Part of a small language model's weights.
Size: 19 layers, width 192, 3 heads of 64 (1 for keys and values), MLP 768 ReLU, vocabulary 8192, 10.6M parameters.
Architecture: RMSNorm before each block, rotary positions, no biases in attention or MLP.
Training: a variant of SOAP for these matrices, 716M tokens, 5462 steps.
Each number is 128 + 24 x the weight over the matrix's rms, rounded and kept within 0 to 255. Layers, rows and columns count from 0.

# layer 4 attention query, 192x192, rms 0.165, rows 7-24,71-88,135-152, columns 96-191
[[107 200 124  99 153 155  79 154  87  82 108 110 115 117 107 128 118 110 120 103 118 156 140  92 189 101  88 127 140  99 121  90 112 109 154  99 112 122 127 108 151  91 131 106 129 129 118 130 136 119 177 145  96 153 129 120 142 140  99 130 171 170 151 116 142 106 102 143 117 107 102  81 143 140 128 144 153 159 144 122 136 135 164 130 126 132 145 128 138 126 126 135 139 106 116 100]
 [ 90 114 140 138  76 141 123 120 136 153 160 115 140 148 154  84  73 122 101 142 127 111 138 183 135 107 116 105 113 148 133 131 133 107 179  97 127 157 149 127 143 138 137 168 137 150 124 130  78 147 151 122 195 116 106 124 100 203 105 144  99  91 162 134 138 164 145 146 136 104 174 144  83 150 177  82 125 142  70 133 132 120 147  83 133 102 115 128 152 106 139 127 102 173 160 164]
 [163 112 112 112 152 110  55 116 132 147 137 168 129 153  82 103 115 147 129 153 146 122 104 113 138 157 178 123 131  94  86 147 192 161 127 137 148 114 146  95 101 119 136 153 117  73 181 128  87 160 140 155 141 120 156 149  99 167 178 110 146 122 122 114  99 151 146 130 115 134 164 132 125 133 113  79  88 137 117 150 181 148 125 152 125 157 136 133 127 149 173 144 129  88 112 119]
 [168 144 175 142 160 152 125 112 103  99 120 150 113 185 142 104 116  78 148 122 144 145 156 137 154 107  80 147 116 107 125 163 124 164 152 187 100  83 117 173 166 151  99 108 149 159 120 151  82 108 187 111  94 113 139  78 158  95 165 134 115 122 127 129 108 168 137  96 132 115 101 165 209  93 120 103 125 101 147  87 162 180 143 164 132 104 171 148 140  88 108 162 133 128  84 126]
 [150 108 162 151 164 131 128 181  99 118  88 140 144  83 134 121 101 103 126 119 116 140 127 119 151  77 140 152 140 123  94 162 120 111  73 115  89 137  95 130 144 128 113  73 139 138 150 164 149 137 141 111 128 118 132 121 145 118 120 134 132 145 142 126 130 148 136 127 128 131 120 149 144 119 146 119 161 121 143  92 116 181  89 126  64 100 140 111  97 116  69 151  99  65 126 136]
 [ 98  85 141 131 121 138 117 133 139  97 131 136 160 156 152 125 178 131 137 137 138 164 116 114 112 147 140 139 126 136 147  91 108 106 177 112 127 165 121 149 163 144 121 157  93 131 134 128 109  95 165 148  77 151 119  97 113 125 151 101 147 109 105 142 182 119  94 160 116 184 154 120 103 130 165 131 124 150 147 114  90 132 115 115 118 133 135 129 157 148 144 128 100 102 117 111]
 [104 121 136 121  92 116 120 109 101 137 112  94 133 169 137 128 156 113  91 129 121 116 123 148 107 134 130 135 133 138 144 169 157 112 184 137  78  75 106 127 122 131 170 139  93 142 135 144 113 104 102 125 168 165  93 139 168 130 143 133 137  62  98 108 132 184 147  92 139 116 101 144 129 159 137 161 173 152 151 112  73 135 133  96  99 126  97 102 172 176 128 125 160 133 131 119]
 [143 132 127 136 138 120 146 107 118 168 124 131  98 128 113 148 170  72 145 121 130 117 122 128 112 167 144  74 166 112 132 123 140 152 131 102  93  98 153 126  88 112 109 108 159 118  84 149 127  84  96 117 133 150 136 127 102  94 126 112 104 108 133 146 203  85  80 119 116 121 167 124  98 124 129 144 133  79 111 118 126 143 127  93 142  62  67 131 135 132 161  69 101 131 124 147]
 [112 102 115 148 116 134 151 128 120 148 161 156 107 117 141 141  90 140 117  92  98 132 134 180 172 138 166 151  98 145 114  81 124 165 131 139 107 114 111 156 164 155 126 110 152 148 150 121 143 102  92 155 149 158  98 140 101 129 120 159 119 143  96 134 145 122 119 117 121 160 159  94 120 142 138 160 131 124 123 142 167 119 125 116 208 143  84 135 136 143 121 137 103 100 172 136]
 [119 116 160  84 133 106 118 155 139 103 103  96 113  85 108 135  88 124 136 138  89 136 161  82 107 143 135 134  89 116  93  90 162 113 155 133 124 149 163 123 113 118 164 141 140 124 117 118 113 142 185 137 124 122 151 159 103 182 118 147 176 116  86  80 121 163 119  86 129  98 120 145 123 114 174 111 139 123 136 151 157 109 132 113 142 143 121 138 115 159 147 161 164 110 124 109]
 [158 135 199 192 144 131 151 164 117 123 114 129  97  85 136 159  98 106 126 161 114 110 109 123 110 139  91 127 128 139 113  99 119  79 136 153 123 154 158 126 163 131 126 144 118 108 134 152 130 119 185 184 106 150 102 108  85 112 159 166 144  97 139 158 177 160  99 117 103 102 105 155 123 108 131 146 131 153 138 122 120  89 128 117 120 153 155 122 133 148  92 156 123  82 116  86]
 [ 89 149 153 116 157 137 153 128 145 154 100 135 136 135  92 114 118 122  90 132 123 138 137 153 117  99 135 119 123 135  88 170 143  96 119 122 132 141  93  90  66 119 117 143 131 148 120 109 128 102 149 113 192 134 128 145 148 143 106 136 111 145  96 160  99 164 148 157 138 119 143 115 126 127 109 122 125 105 113  79 128 137 138 111 129 124  99 144 112 137 102 118 130 119 148 138]
 [167 187 131 121 124 124 128 125 109 105 116 119 147 168 118 139  98 143 139 100 150 126 170 125 139 121 138 158 161  99 140 118 122  86 126 112 119  97 145 122 154 167 151 159  97 111 135  99 113 190 157 151  75 119 151 112 111  98 170 106 166 129 120 106  85 144 110 128 117 148 132 115 159 133 133 127  89 129  93 139 152 171 111 179 157 170 124 129 114 153 138 144 145 118 109 125]
 [103 112 157  83 126 117 113 133 138 160 140 109 141 149 124  82 118 138 143  86 125 110 162 112 108 135 133 149 140 115 169 127 159 150 174  97 127 114 152 151 142 136 130 110  97 144 108  97 143 110 116 113 108 136 152 155 170 141 116  75 134 131 144 174 114 109 146 151 137 130 154  87 132 156 106 107 117 140 120 140 151 197 149  98 142 124 118 153 119 137 151 101 114 145 172 128]
 [ 94  97 125 123 126 172 103 123  95 142 116 128 142 131 107 131 117 120 133 145 128 133 148 147 118 125 159 137 113 120 132  98  76 151 120 128 136 182 101 113 193 143 113 106 139 119 111 145 113 154 172 127 155 175 117 187 109 140 131  90 110 175 122 123 138 150  95 136 155 138  98 126 190  98 126 121 113 133 106 120 123 123 131 137 135 140 133 115 100 148 149 123 148  99 106  91]
 [136 157 155 158 112 148 151 143 154 117 156 132 111 156 144  98  74 108 142 148 119 116 129 153 124 124 154 103 110 118 144 175 150 105 131 168 158 126 142 133 102 133 127 154 120 103 132 188 106  76 151 101 137 136 141 123 174 116 132 155 124 136 145 105 127 138 143 109 163 158 118 133 136 137 143 141 108 105 148 107 152 154 137 126 147 101 113 150 146 120 116 166 168 141 100  70]
 [155 159 135  95 157 125  96 102 112 113 131 143 141 114 117 145 130 126 117 121 159 140 166 181 124 139 122 126 141 109 147  90 128 118 135 149  91  94 112 189  83 102 130 157 131 106 105  97  81  98 151 138 113 151 122 128 153 126 119 145 119 124 147 110 100 128 150 166 157  66 117 152 117 148 143 124  71 133 157 145 106 112 100 127 105  95 143 135 175 151 131 144 146 152 115 124]
 [ 98 137 161 120 129 118 103 111 140 123 134 143 128 125 127 149  96 116  86 141 111 141 126 162 149 109 117 134 152 112 170 109 133 132 154 112  98 107 134 131 124  62  90 143 161  79 135 139 128 103 166 165 103 115 131 115 122 110  91 107 115 135 170 148 162 164  88  97  84 146 116  97 190 106 114  91 134  97 144  95 107 101 130 148 112 162 109 148 139  89 126 135 156 106 114 117]
 [141 115 148 125 160  70 150 113 106 106 103  87 139 134 138 122 137 127 128  94 140 133  97 152 106 127 138 102 143 115 128 127 123 108 184 130  89 102 145 139 127  94 104 126 100 129 105 130 119 119 172 139 114 115 135 129 102 106 135 102 117 121 147 124 122 151  94 181 143 147 113 108 154 122 156 143 121  92 120 137 130 155  95 163 118 131 135  95 130 144 135 138 116  84 113 120]
 [136  96 140  91 130 113 122 143 116 111 153 107 127 101 128 118 115 137 129 145 140 108 119 136 144  96 149 150 144 133 147 118 134 117 131 123 123 126 124 156 125 176 150  91 116 158 135 114 143 154 145 124 137 136 125 143 119 112  93 122 126 108 138 106 151 145 121 119 103 126 143 145 176 133 177 119 140 160 112 145 126 114 137 110 120 132 124 120 127 125 128 107 119 123 126 132]
 [104 133  75 135 105 162 103 152 137  98 108  96 128 101 108  94  85  99 125 141 145 127 162 101 115 151 162 155 123 113  91 105 147 158 139  96 152 114 111 140 101 116 114 135 172 129 164 131 109 126 141 173  95 141 118 186 124 179 137 146  99 198 123  76 127  74 120  95 114 104 118  91 122 128 113 161 150 161  99 161 157 104 175 126 129 121  96 154 145  87 168 117 119 155 164 136]
 [157 118 126 149 139 154 118 161 120 152 170 115 152 133 133 151 112 125 104 114 135 172 144 133 149 101  87 121 129 153 101 139 153 144  86 121 139 143 118 108 167 145 140 131 159  95 114 109  83 129 161  75 129 127 151 122 160 151  85 112 133 195 135 134 122 173 154 129 150 154 114  82 140  96 148 127 146 127 143 107 156 105 129 144 108 134 117 145 150 120  76 114 113 110 140 170]
 [128 133 128 121 127 141 121 167 142 110 120  65 114 102 158 175 117 121 105 150 133 189 127 127  87 131 145 136 161 104 132 138 125 114  75 108  81 156 121 144 117 118 153 138  97  51 121 138  98 138  81 134 122 142 145 140 151 125 123 125 129 146 104 107 104 182 149 154 123 145 111 143 120 162 152 130 150 105  92 108 130 139 146 147  63 119 172 163 114 145 118 126 120 120 117 125]
 [101 110 136 152 160 129 132 130 126 100 103 126 116 107 153  91  98 125 156 147 172  85 139  96 195 140 135 123 137 130 129 128 147 136 152 137 101 134 170 155 131 159 123 107 140 128 149 144 181 140 152  99 118 145 143 132 110 135 126 143  97 136 119 110 110 113  66 118  88 163 152 105 147 117 130  87  88  79 138 142 161 123 140 110 116 111  95 117 173 138 134 137  94  89 131  97]
 [136 149  94 155 104 159 114 112  95 152 128 145 120 131 104 117 119 163 150 140 147 214 176 210 151 159 112 118 141 141 149 122 100 102 137  86  85 114 105 148  84 140 165  72 132 122 158 140 148  72 113 105 127 148 127 136 170  97 144 142 150 112  97 143 147 112  95 122 143 112 134 131 118 108 152  88 155 144 184  91 142  94 156 103 119 166 108 144 127  94 167 106  80 148 146 113]
 [131 100 115 133 155 172 100 126 162 128 120 105 126  81 125 137 128 111 120 102 118  83 159  96  99 141 139 114 158 115 117 173  96 102 122 154 168 142 138 138 130 160 119 140 115 144 126 125 122 166 125 131 135 129 120 156 159 130  95 142 108 111  91 114  90 128 122 136 123 121 164  85 137 145 112 130 181 152 123 151 173 106  96 124 174 121 142 145 106 143  71 118 198 125 159 169]
 [ 78 130 114 117 129 117 134 136 129 142 145 101 122 124 160 124  90 142 105 128 123 173 135 154 126 141 132 118 143 119  96 126 121 168 145 150 128 135 125 115 109 114 109 126 142  97 119 100 132 122 112 148 101 134  76 129 123 140 120 120 155 146 122 120 171  86 124 105 128 132 173 126 135 168 163 126 112 143 112  86 181 169 104 138 147 115 127 141 141  99 131 133 115 155 166 160]
 [149 188 156  99 173 154 136 135 144 118 165 115 108 132 119 115 132 127 107 102 115 137 161  91 119 155 125 134 125 136 130 105 122 133 132 134 160 167 163 103 154  98 119 154 125 150 144 172 113 123 151 169 154  99  85 159 128 145 183 141 168 118 195 133 106  97 138 176  81 132 136 141 105 129 103  83 129 143 110 103 154 140 106 112 167 169 117 104 136 127 148 102 110 118 120 102]
 [134 136 141 146 164 146 141 138 101 137  85  98 129 130 125 130  70 134 132  69 153 110 180 130  96 121 143 130 146 101 127 127 116 199 122 148 120 155 132  95 130 144 115 165 101 114 147 161 100 152  99 105  85 144 149 105 110 122 117 126 133 100 119 122 100 113 104 119 133 107 156 163 129 153 154 128  98 187 139 142 130 131 138  79 133 177 132 139 121 119 139 133 141 151 128 101]
 [144 151 159 126  93 108 108 154 113 115 167 122 136 159 136 118 127 183 159 160 162 162 112 139 140 127 166 123 129 130 169 144 130 129 123 146  97 119 151 118 171 110  98 115 124 166 138 150 169  97 116 148 126 137 113  78 149 128 110 133 115 106 134 122 136 144 158 145 126 124 140 129 119 113 112  97 103 160 142 134 117 151 159 159 175 114 122 135 148 108 124 106 134 104  90 142]
 [141 176 132 169 120 121 120 150 150 132 157 124 149 148 123 101 102 145 135 104  97 180 144 121 156 148 117 120 158 129  62 139 140 121 130 125 112  88  96 146 181 154 121 163 135 169 174 136 133 123 109 174  97  95 156 130 148 119 126 106 141  96 148 119 114 169  95 131 144 174 116 115 154 102 151 179 126 138 139 162 169 125  98 128 116 155 120 108 111 157 108 153 136  84 117 122]
 [143 129 121  96 151  72  69 118 165 140 170 104 152 147 149 179 135 113 129 134 162 123 137 143 131 116 118 137  75 119 169 114 136  62  84 111 115 165 164 145 122 183 176 138 104 144  93 112  87 144 107 138 142 129 171 143 100 141 108 147 178 109 125 148 111  96 119 114 139 165 174  94 144 109 137 108 144 117 147 149  85 109 112 128 105 134 198  83 128 119 143  94 173 120 138 166]
 [135 137  93 110  91 111 110 164 130 105 113 140 153 112 141 116 125 128 106 124 111 170 110  91 165 111 134 132 108 134 114 104 120 122 146 155 105 148 120 106 163 130 125 144 102 129 130 141 102 155 165 122 112 126 126 148 153 134 154 140 149  81 167 137 114 150 110  96 124 109 165 139 122 145 193 114  99 149 131 120  99 134 126 139 128 130 102 145 138 134 133 121 148 132 135  74]
 [135 181 166  82 140  90 108 122 107 141 113 104 153 138 168 177 124 158 160  72 120 109 170 119 100  96 133 115 141 127 155 123  92 140 126 132 147 111 136 143  97 112 127 108 134 162 151 171 143 179  62 134 111 149 144 134 149 106 141 168  95  97 163 149 149 136 118 119 184 147  97 122 139 166  92 101 134 122 129 114 149 139 173 106 157 126 132 140 148 150 174 130 111 166 133 109]
 [143 144 106 148 148 113 101 111 125 167 132 136 117 138 131 134 152 152 135 124 134 110 126 153 143 127 141 165 134 158 134 178 151 108 124 151 149 143 143 155 126 134 117 105 156 127 117 155 159 114 121 132 135 160 150 154 140 137 108 178 106 160  88 115 180  97 162 106 125 152 151 130 147 138 117  98 133 137 140 130 145  96 122 202  98 130 114 132 130 125 122 136 123 131 124 139]
 [141 144 121 142  74 139 100 137 136 139  87 120 152 115 136 103 174 157 143  93 136 107 108 159 143 180 107 111 114 129 191 125 101  89 115 127 117 110 120 118 146 119 124 139 138 128 135 138  92 165 161 152 119  69  91 114 152 156 134 136 154 116 118 124 147 138  93 101 121  99 134  85 153 117 153 136 160 137 129 136 115 132  80 153 107 157 144 143 120 134 137 113  79 108 117 106]
 [147  65 114 150 113 110  92 109  94 140 108 107 133 104 160 125 125  79 124 165 120 109 137 110 124 160 117 112 130 134 108 142  88 165 106 144 132 113  93 145 138 126 124 158 145 105  97 110 106 125 109 130 138 109 106 151 143  87 156  84 147 127  94 147 110 134 119 112  93 133 132 120 149 151 108 177 127 103 129 124 106 138 122 133 108 134 132  94 120 130 131 117 116 123 144  98]
 [106 109 151 103 129 133 118 156 185 137 143 140 142 135 147 111 123  92 120 147 139 164  93 118 122 104 109 129 109 152 132 124  88 155 142 110 133 145 134  98 121 162 137 118 141 163 101 154  92 116  88 133 122 156 117 126 165 167  91 168 119 122 137 172 118  88 138 117  81 160 168 120 136 118 107 147 116 131 119 133  86 146 147 141 136 130 154 148 126 125 124 117 123 112 142  94]
 [117 164 125 116 155  77 114  86 125 129 117 109 150 143 144 139 239 125 115 125 135 132 111 135 112 130 107 130 100 109 121 109  84 130 148 142 118 132  83 106  96 154 171 156 111 151  98 125 111 104 171 171 136 145 156 121 130 127 140 117 118 126 112 141 187 129 158 133 113 123  84 124 106  94 145 149 111 133 137 111 117 102 160 135 120 127 104 108 110 146 110 133 127 101 152 157]
 [112 138 128 123 159 120 113 159 127 154 133 108 135 124 121 109 156  84 134 126 138 165 112  83 160 148  91 123 156 107 129 129 131 139 148 116 145 125 122 132 153 124 135 114 113 107 129 157 162 138 117 104  80 100 157 159 149 110 131 105 145 148 142 133 127 111 124 120 154 133 121 155 154 102  98 143  98 103 152 136 111 127 106 122 154 157 134 148 112 112 144 167 115 102 101 114]
 [150 148 125 118 127  72 102 115 112  89 102 125 102 118 144 160 123 131  93 150  71 148 143 174 138 128 136 107 143 163 156 145 118 133 150 138 109 125  96 124  84 127  94  74 116 136 117 124  98 151 155  62 119 154 121 126  95 148 165 114 106 157 122 148  90  92 170  87 122 108 102 136 159 102 104 168 126 121 123 164 114 121 132 140 150 111 132 108  90 130 109 173 112 101 125 125]
 [150 116 160 101 153  95 124 131 107 135 201 155 140 126  81 139 130 135 141 123  93 104 120 116  91 150 131 105 143 100 134 137 134 112 151 140 110 135 148 132 143 131 122 151 181 121 120 171 120 111 171 156 115 167 154 133 131 134 100 106 118 131 185 102 181 132 164 139 141 158 119 115 122 160 113 144 154  95 134 117 119 153 168 166 102 111 109 131 137 121 160  98 182 122 112  85]
 [125  99 161 121  88  99  76  81 123 136 111 155 125 160 145 169 122 142 147 126 117 126 146 142 112 149 145 155 131 118 114 145 137 122 152 141 120 140 125 150 129 159 106 164 109 127 136 106 104 137 160 123 156 118  95  79  90  96 155 148 130 111 110  93 127 111 111 129  95 114 179 124 179 116 108 170 133 150 108 155 114 132 150 151 157 119 132 115 129 127 104 132 126 126  97  69]
 [106 124 136 133 154 112 131  96 110 104 146 126 150  92 168 124 119 170 119 139 122  79 133 159 100 119 165 111  74 152 161 129 129 129 128 146 130 156 117 111 139 124 136 167 151 117 107 133 138 129  92 155 128 135 140 153 114  91 121 159 122 103 166 132  92 129 106 123 117 117 114 116  93 158 106 158  77 115 146 177 154  97 168 126 143 135 142 109 157 110 118 124 142 113 132 142]
 [141  82 104 124  85 164 161 144 147 122  97 102 152 149 116 133 115 136 142 116 164  96  98 171 114 127 156 115 146 121 134 114 124 120 164 128 158 117 127  91 116 134 127 142  94 138 149  87 132 155 140 139 152 114 103 132 176 138 129 162 109 116 119 126 147 132 137 144 103 146  89 108  92 112 143 124 151 125  99 168 102 133 181 109 131 154 134 152  73  97 112 121 129 107 159 133]
 [134 149 125 128 127 107 165 150 116 128 134 156 109 157 132 154 131 135 140  91 162  96 151 118 132 145 109 130 165 144 164 112 113 114 141 137 109 103 121 115 102 135 122 138  96 123 124 154 137 123 125  87 159  84 127 100 127  86 114 107 116 125 114 139 152 134  99 127 104 113  92 111 124 189 120 131 141 107 100 157 129 102 144 127 117 131 119  47 110 152  88 137 129 130 129 177]
 [120 116 110 125 115 145 149 110 142 166 120 158 120 132 132 111 129 145 158 165 115 113 139 156 130 131 100  92 129 160 116 101 126 117 106  99 173  91 136 102 171 115 109 119 102 127 146 129 139 109 106 141 145 158 126 123 125 137 159 116 149  79 170 103 141 112 107 117 124 158 163 139  95 184 112 114 160 130 134 115  96 111 108 107 136 142 100 153 133 168 112 163 136 121 132 105]
 [100 180 155 103 182 106 144 132 108 128 116  99 111 143 112 121 120  86 149  96 167 139 139 113 108 144 146 100  96  92 175 107  74  81 155  91 159 175  83 127 107 131 149 108  92 142 115  78 128  97 116 112 117 141 108 131 114 165 124 104  84 113 110 173 107 110 176  79  77 133 162 111 120 134 160 107 171 173 124 126 152 130 129 134 128 160 140 102  88 137 160 144 115 127 191 125]
 [111 105 138  71 141 120 114 163 127 129 126 105  66 117 156 144 106 134 149 117 136  99 136  86 125 171  94 116 151 116  97 137 110 115 145 137 111 125 131 150 114 119 107 131 155  86 110 153 113 123 102 130  97 147 110 118 139 157 148 129 149  93 111 147 175 121 120  91 133 134 166  98 148 176 133 111 123 118 105 113 140 117 112 137 103 159  97 128 129 111  92 132 136 127 103 140]
 [104 112 155 145 124 133 162 141 120 126 139 150 150 138 111 107  99 119 113 141 120 111 120 139 106 109  92  90  63 113 141 115 125 165  91 160 135 133  84 121 113 136 101 137 100 123 113  95 121 108 178 143 164 122 137 124  95 132 137 150 130 155 134 112 134 123 134 128 148  89 170 143 120 170 114 124 142 136 103 104 167 174 114 117 108 132 152 143 156 113 183  84 121 140  97 166]
 [124 116 176 118 152  98 138 128  83 115 107 125 184  98 128  95 146 134 167 134 120 121 119 151 113 142 108 127 152 150 139 134 117 107 182 139 140 141 105 132 147 161 128  65 115 131 126 131 101 129 118 111 136 136 161 114 109 138 149 132 144 116 109 177 150 130  95 193 120 129 144 134 142 102  82 129 108 144 109 148 102 122 171 132 114 135 165 103 121  80 161 142 145 167 134 143]
 [ 83 111 119 125 166 112  93 125 110 100 103 109 116 117  82 150  93 162 171 131 127 131 115 156 138 134 127 148 151 102 111 135 170 169 117 188 153 108 158 142 165  85 114 176 122 144 105 102 126 106 137 169 131 104 158 114 106 159 125 149 116 144  98 128 151 105 144  89 151 128  88 144 183 118  92 123 131  98 129 121 150 153 125 134 101 124 169 147  87 142 108 101 113 146 147  96]
 [129 128 138 145 119 153 131 145 110 111  86 155  97 125 132 101 134 121 116 138  95 125 137 124 115 147 119 116 148 138 158 109 126 105 134 143 142 121 122 113 121 151  88 150  92 158 185 109 159 158 119 125 139 119 119 148 157 142 113 134  99  96 143  88 102 120 128 146 159 148 146 136 103 154 117 126 166 147 163 143  99 102 133 128 127 129 130 124 134 120 129 165 150 103 102 142]
 [148 123 141 150 141 151 167 140 125 126 147 144 145 103 122 142 106  93 120 144 127 130 130 146 154 170 136 135 130 126  76 145 111 120 146 138 180 116 111 135  93 165 145 170  90 152 104 166 152 118 112 101 125 140 133 112 151 104 113 121 127 102 136 107 126 103 138 115 118 136  64  86 126 149 118 133 145 134 134 143 150  90 118 124 128 141 129 143 152 107 156 169 132 141 135 133]]
# layer 4 attention key, 64x192, rms 0.158, rows 7-24, columns 96-191
[[ 83 138 100 144  95 107 139 115 115 139 118 148 146 132 198 115 107  81 100 130 110 121 150 112 115 111 136 124 114 122 118 180 168 121 129 152 153 155  90 131 130 119 111 176 131 123 137 139 121 119 111 115 128 181 128 158 145 109 147 121 108 134 116 140 172 115  92 111 128 114 109 148 111  97 145 145  77 155 111 175 155 156 140 136 117 130 145 130 118 127  93 126 133 143 118 124]
 [124  97  89 123 125 140  95 143 129  95 156 134 114 148 175 166 140 119 154 149 121 117 113  99 105 152 168 170  82 122 149 136 115 109 100 165 142 129 131 109 146 101 156 137 111 124 157 101 127 112  88 119 126 169 113 122 116 121 111  98  80 181 110 117 136 124 105 123 139 171 132 139 144 121 114 128 114 129 168 124 153 130 133 118 164 134 134 126 163 135 117 120 125 141 120 126]
 [139 125 145  81 107  92 155 124 115  97 135 143 135 171 142  80 164  70 145 141  88 125 160 116 119 103 123 142 140 110 184 134 108 115 122 115 153 158 101 106 129 146 112 129  99 138 118 127  93 134 109  63 111  85 100 123 141 151  73 131 162 142 128  87 113 161 144 185 121 136 149 109 133 163  86 120 137 138 114  93 143 138 136 117 102 124 136 104  82 130 122  91 199 114 160  83]
 [106 163  97 130 142 154 160 133 119 121 132 107  93 144 100  87 148 109  74 139 142 115 115 109 159 134 136 171 157  89 120 110 112 114 106 130 131 143 140 162  85 111 144 131 118  89 147 148 132 112 152 118 131 133 154 140 126 138 106 116 131 116 110 145 143  95 121 144 155 137 150 140 139 155 143 144  97 153 129 129 114  57 108 122 180 126 135 106  67 157 137 189 128 143 132 123]
 [136 124 128 114 188 157 126 131 126 114 147 103 133 128 189  89 146 155 128 155 139 164 139 152  97 118 114 120 178 132 138  83  91 124 115 135 149 144 156 114 135 139  89 160 171 149 126  74 132 169 149 105 103 107 146 130 102 157 118 177 144 172 122 166 127 124 146 134 142 130 130 126 118 108 148 135  82 166 146 170 128  84 154 111 139 125  95 131 138 131  74 142 146 145 107 149]
 [118 132 126  79  98 164  82 131 110 113 121 117 123 172 153 119 143 150 130 118 124 110 135 132 152  95  96 115 112 109 151 135 113  99 122 129 108 141 140 146 110  73  95 146 157 106 114 116 111  92 106  75 188 127 106 117 139 136 121 149 109 162 125  89 177 163 126 103 118 126  95 144 127  99  83  89 126 107 102 124 110 164 111 112 135 151 156 103 144 134 175  76 129 205 125 138]
 [151 111 129 147 141 147 117 157  88 133 125 140 163 123 131 107 136 180 156 154 136 159 101 111 115 162 147 140 157  81 103 160  87 125 152  89 137 129 145 137 113  68 112 144 159 150 107 167  93 117 127 123  98 137  99 110 107 121  99 130  95 159 163 108 135  65 119 123 145 127 130  87 143 172 111 124 141 157  78 129  90 126 152 114 129 170 147 155 121  94 125  93 110 140 122 143]
 [147 163 112 131 107 115 120 136 131 158 140 103 129 162 121 129 141 134 114 110 112 161 137 165 138 131 167 142  87 108 135  85 107 103  86 126 170 108 126 100 114  92 134 122 144 103 174 114 160 110 138 116 144 139 139 122 107 132 151 176 135 116 138 147 150 105 105 132 146 162  86 147 137 121 152 110  87 122 135 160 141 104 135 135  62 172  95 141  94 113  89 137 131  95 157 134]
 [115 100  83 151  80 136 113 144 110 158 146 139 119 137 161 158 136 150  99 143 148 129 127 124  87 117 153 160 137 177 144 182  88 111 137 104 156 164 129 137 132  98 147 129 126 136 122  98 127 137 146  82 127 156  96 134 154 117 101 145  85 110 164 146  96 150 145 148 179 170 100 111 101 108 139 124 156 157  69 135 161 153 139 125 158 132 165 118 113 123 121 178 133  77 138 149]
 [147 111 128 107 101 126 136 144 147 154 121 141 180 148 187 126 105 141 119 125 113 110  97 156 175  90 169 140 122 184 157 142 106 106 154 113 119 156 140 134 101  92 139 109  94 119 129 115 187 129 157  83  91 112 160 106 113  67 115 103 118 123 133 151 146 112  95 142  94  96 153 144 140 132 101 104  77 130 140 126 160 121 154 147 106 137 120 132 117 166 134 118 136 138 140 112]
 [117  68 117 154 129 146 118 115 129 128 140 151 147 103 151 137 151 137 142 153 128 165 136 113 114 119 113 112 134 135 147 160 160  93 100 161 131 135 114 134  98 101 121 144 100 140  68 144 115 179 117  98 168 123 114 160 101 122 136 145 107 119 131 150  95 152 139 196 118 141 130 113 104 139 142  86 166 106 102 102 115 111 152 138 148 113 106 115  99 151 156 157  88 116 155 159]
 [ 86 120 148 118 150 150 153 111 112 141  80  90 151 125 156 113 135 135 134 104 153 120 150 137 121 124 126 108 100 142 116 118 178 114 120 151 136 166 129  87 142 114 146 122  83  89 118 127  91 143 166 102 119 149 103 158 135 123 108 123 129 129  86 100  77  76 105 157 116 102 166 100 145 126 116 121 125 123 120 141 139 120 159 135 139 121 134 144 145 132 125  90 125 131  43 155]
 [ 77  85 161 179 131 153  95 165 139 164 119  94 151 148 132 115 144 144  85 144 121 118  74 102 141 133  94 163 115 145 140 155 108 136 164 132  95 126  95 119 139  99 125  90 160 166 143  94 137 107 116  95 154 132 146 156 119 120 104 122 117 142 113 171 103 137 131 150 130 170 138 145 119 108 150 126 180  85 114 170 131 111 143 157 139  76 131 145 129  99 113 140 172 143 102  96]
 [116 115 141 119 130 116 131 144 139 161  99 160 141 125 112 143 118  68  96 139  93 169 186 106 151 138 134 115 150 146 110 105 122 168 155 124 110 116 103 105 143 149  91 119 126 118 122 137 149 110 159 119 135 149 124 111  98  81 135 148 110  78  94 107 141 138 131 125 115 130  80 176 152 139 191 115  96 118 108 131 118 121 125 160 106 134 106 161 106 127  99 144 141 129 119 130]
 [164 124 147 123 112 123 113 118 109 112 148 186 121 137 129 134 121 166 116 164 172 103 161 110 129 146 117 102  81 144 206 133 116 135 133 114  94 115 128 119 133 104 135 128 106 131 117 133 139  99 116  95 100 123 111  93 145 160 133 170 139 111  79 177 176 143 171 128 111 110 110 105 119 127 122 136 114 114 188 144 105 154 171 136 101 116 156 106 105 134 105 167 137  77 123 133]
 [125 101  97 141 126 128 109 123 147  90 148  79 129 136  62 155 146 134 131  94 121 143  84 134  92 156 139 140 148 141 135 129 115 110 123 119  90 128 104 162 122 131  85 190 122 172 131 125  69 135 145 111 118 178 136  86 126 117  80  90 134 154 109 131 121  96 191 109  91 115 144  77  93 134  92 108 112  84 145 154 104 141 137 120 149 142 139 133 137  88 131 147 109 144 110 124]
 [115  90 158  89 117 127 129 119 121 146 109 135 158 150 148 145 163  89  95 107 132 173  99 109  73 166  87 139 101 155  96 109 130 107 126 135 139 143 118  76  89 112 148 128  81 133 147 147 112 104 135  86 127 143 125 144 131 117 143  81 120 124 140  55 121 160 120 111 158 131 130 136 167 149 126 124 128  95 146 101 162 137 136  89  98 114 124  89  94  73 127  90 133 106 103 146]
 [135  82 139 126 121 145 155 133 136 145 127 179 115 137 177 179 178 140 198  94 115 119 161 127 140 148  99 105 124 145 109 163 121 146 130 128 133 171 121 161 156 122 143 133 108 154 154  94 141 145 134  85 134 162 151 124 111 114 170 150 131 169 147 139 114 127 141 127 138 145 113 153 130 104 112 141 143  96 112  98 144 116  88 126  95 127 106 107 106 179 101 106 133 129 119 110]]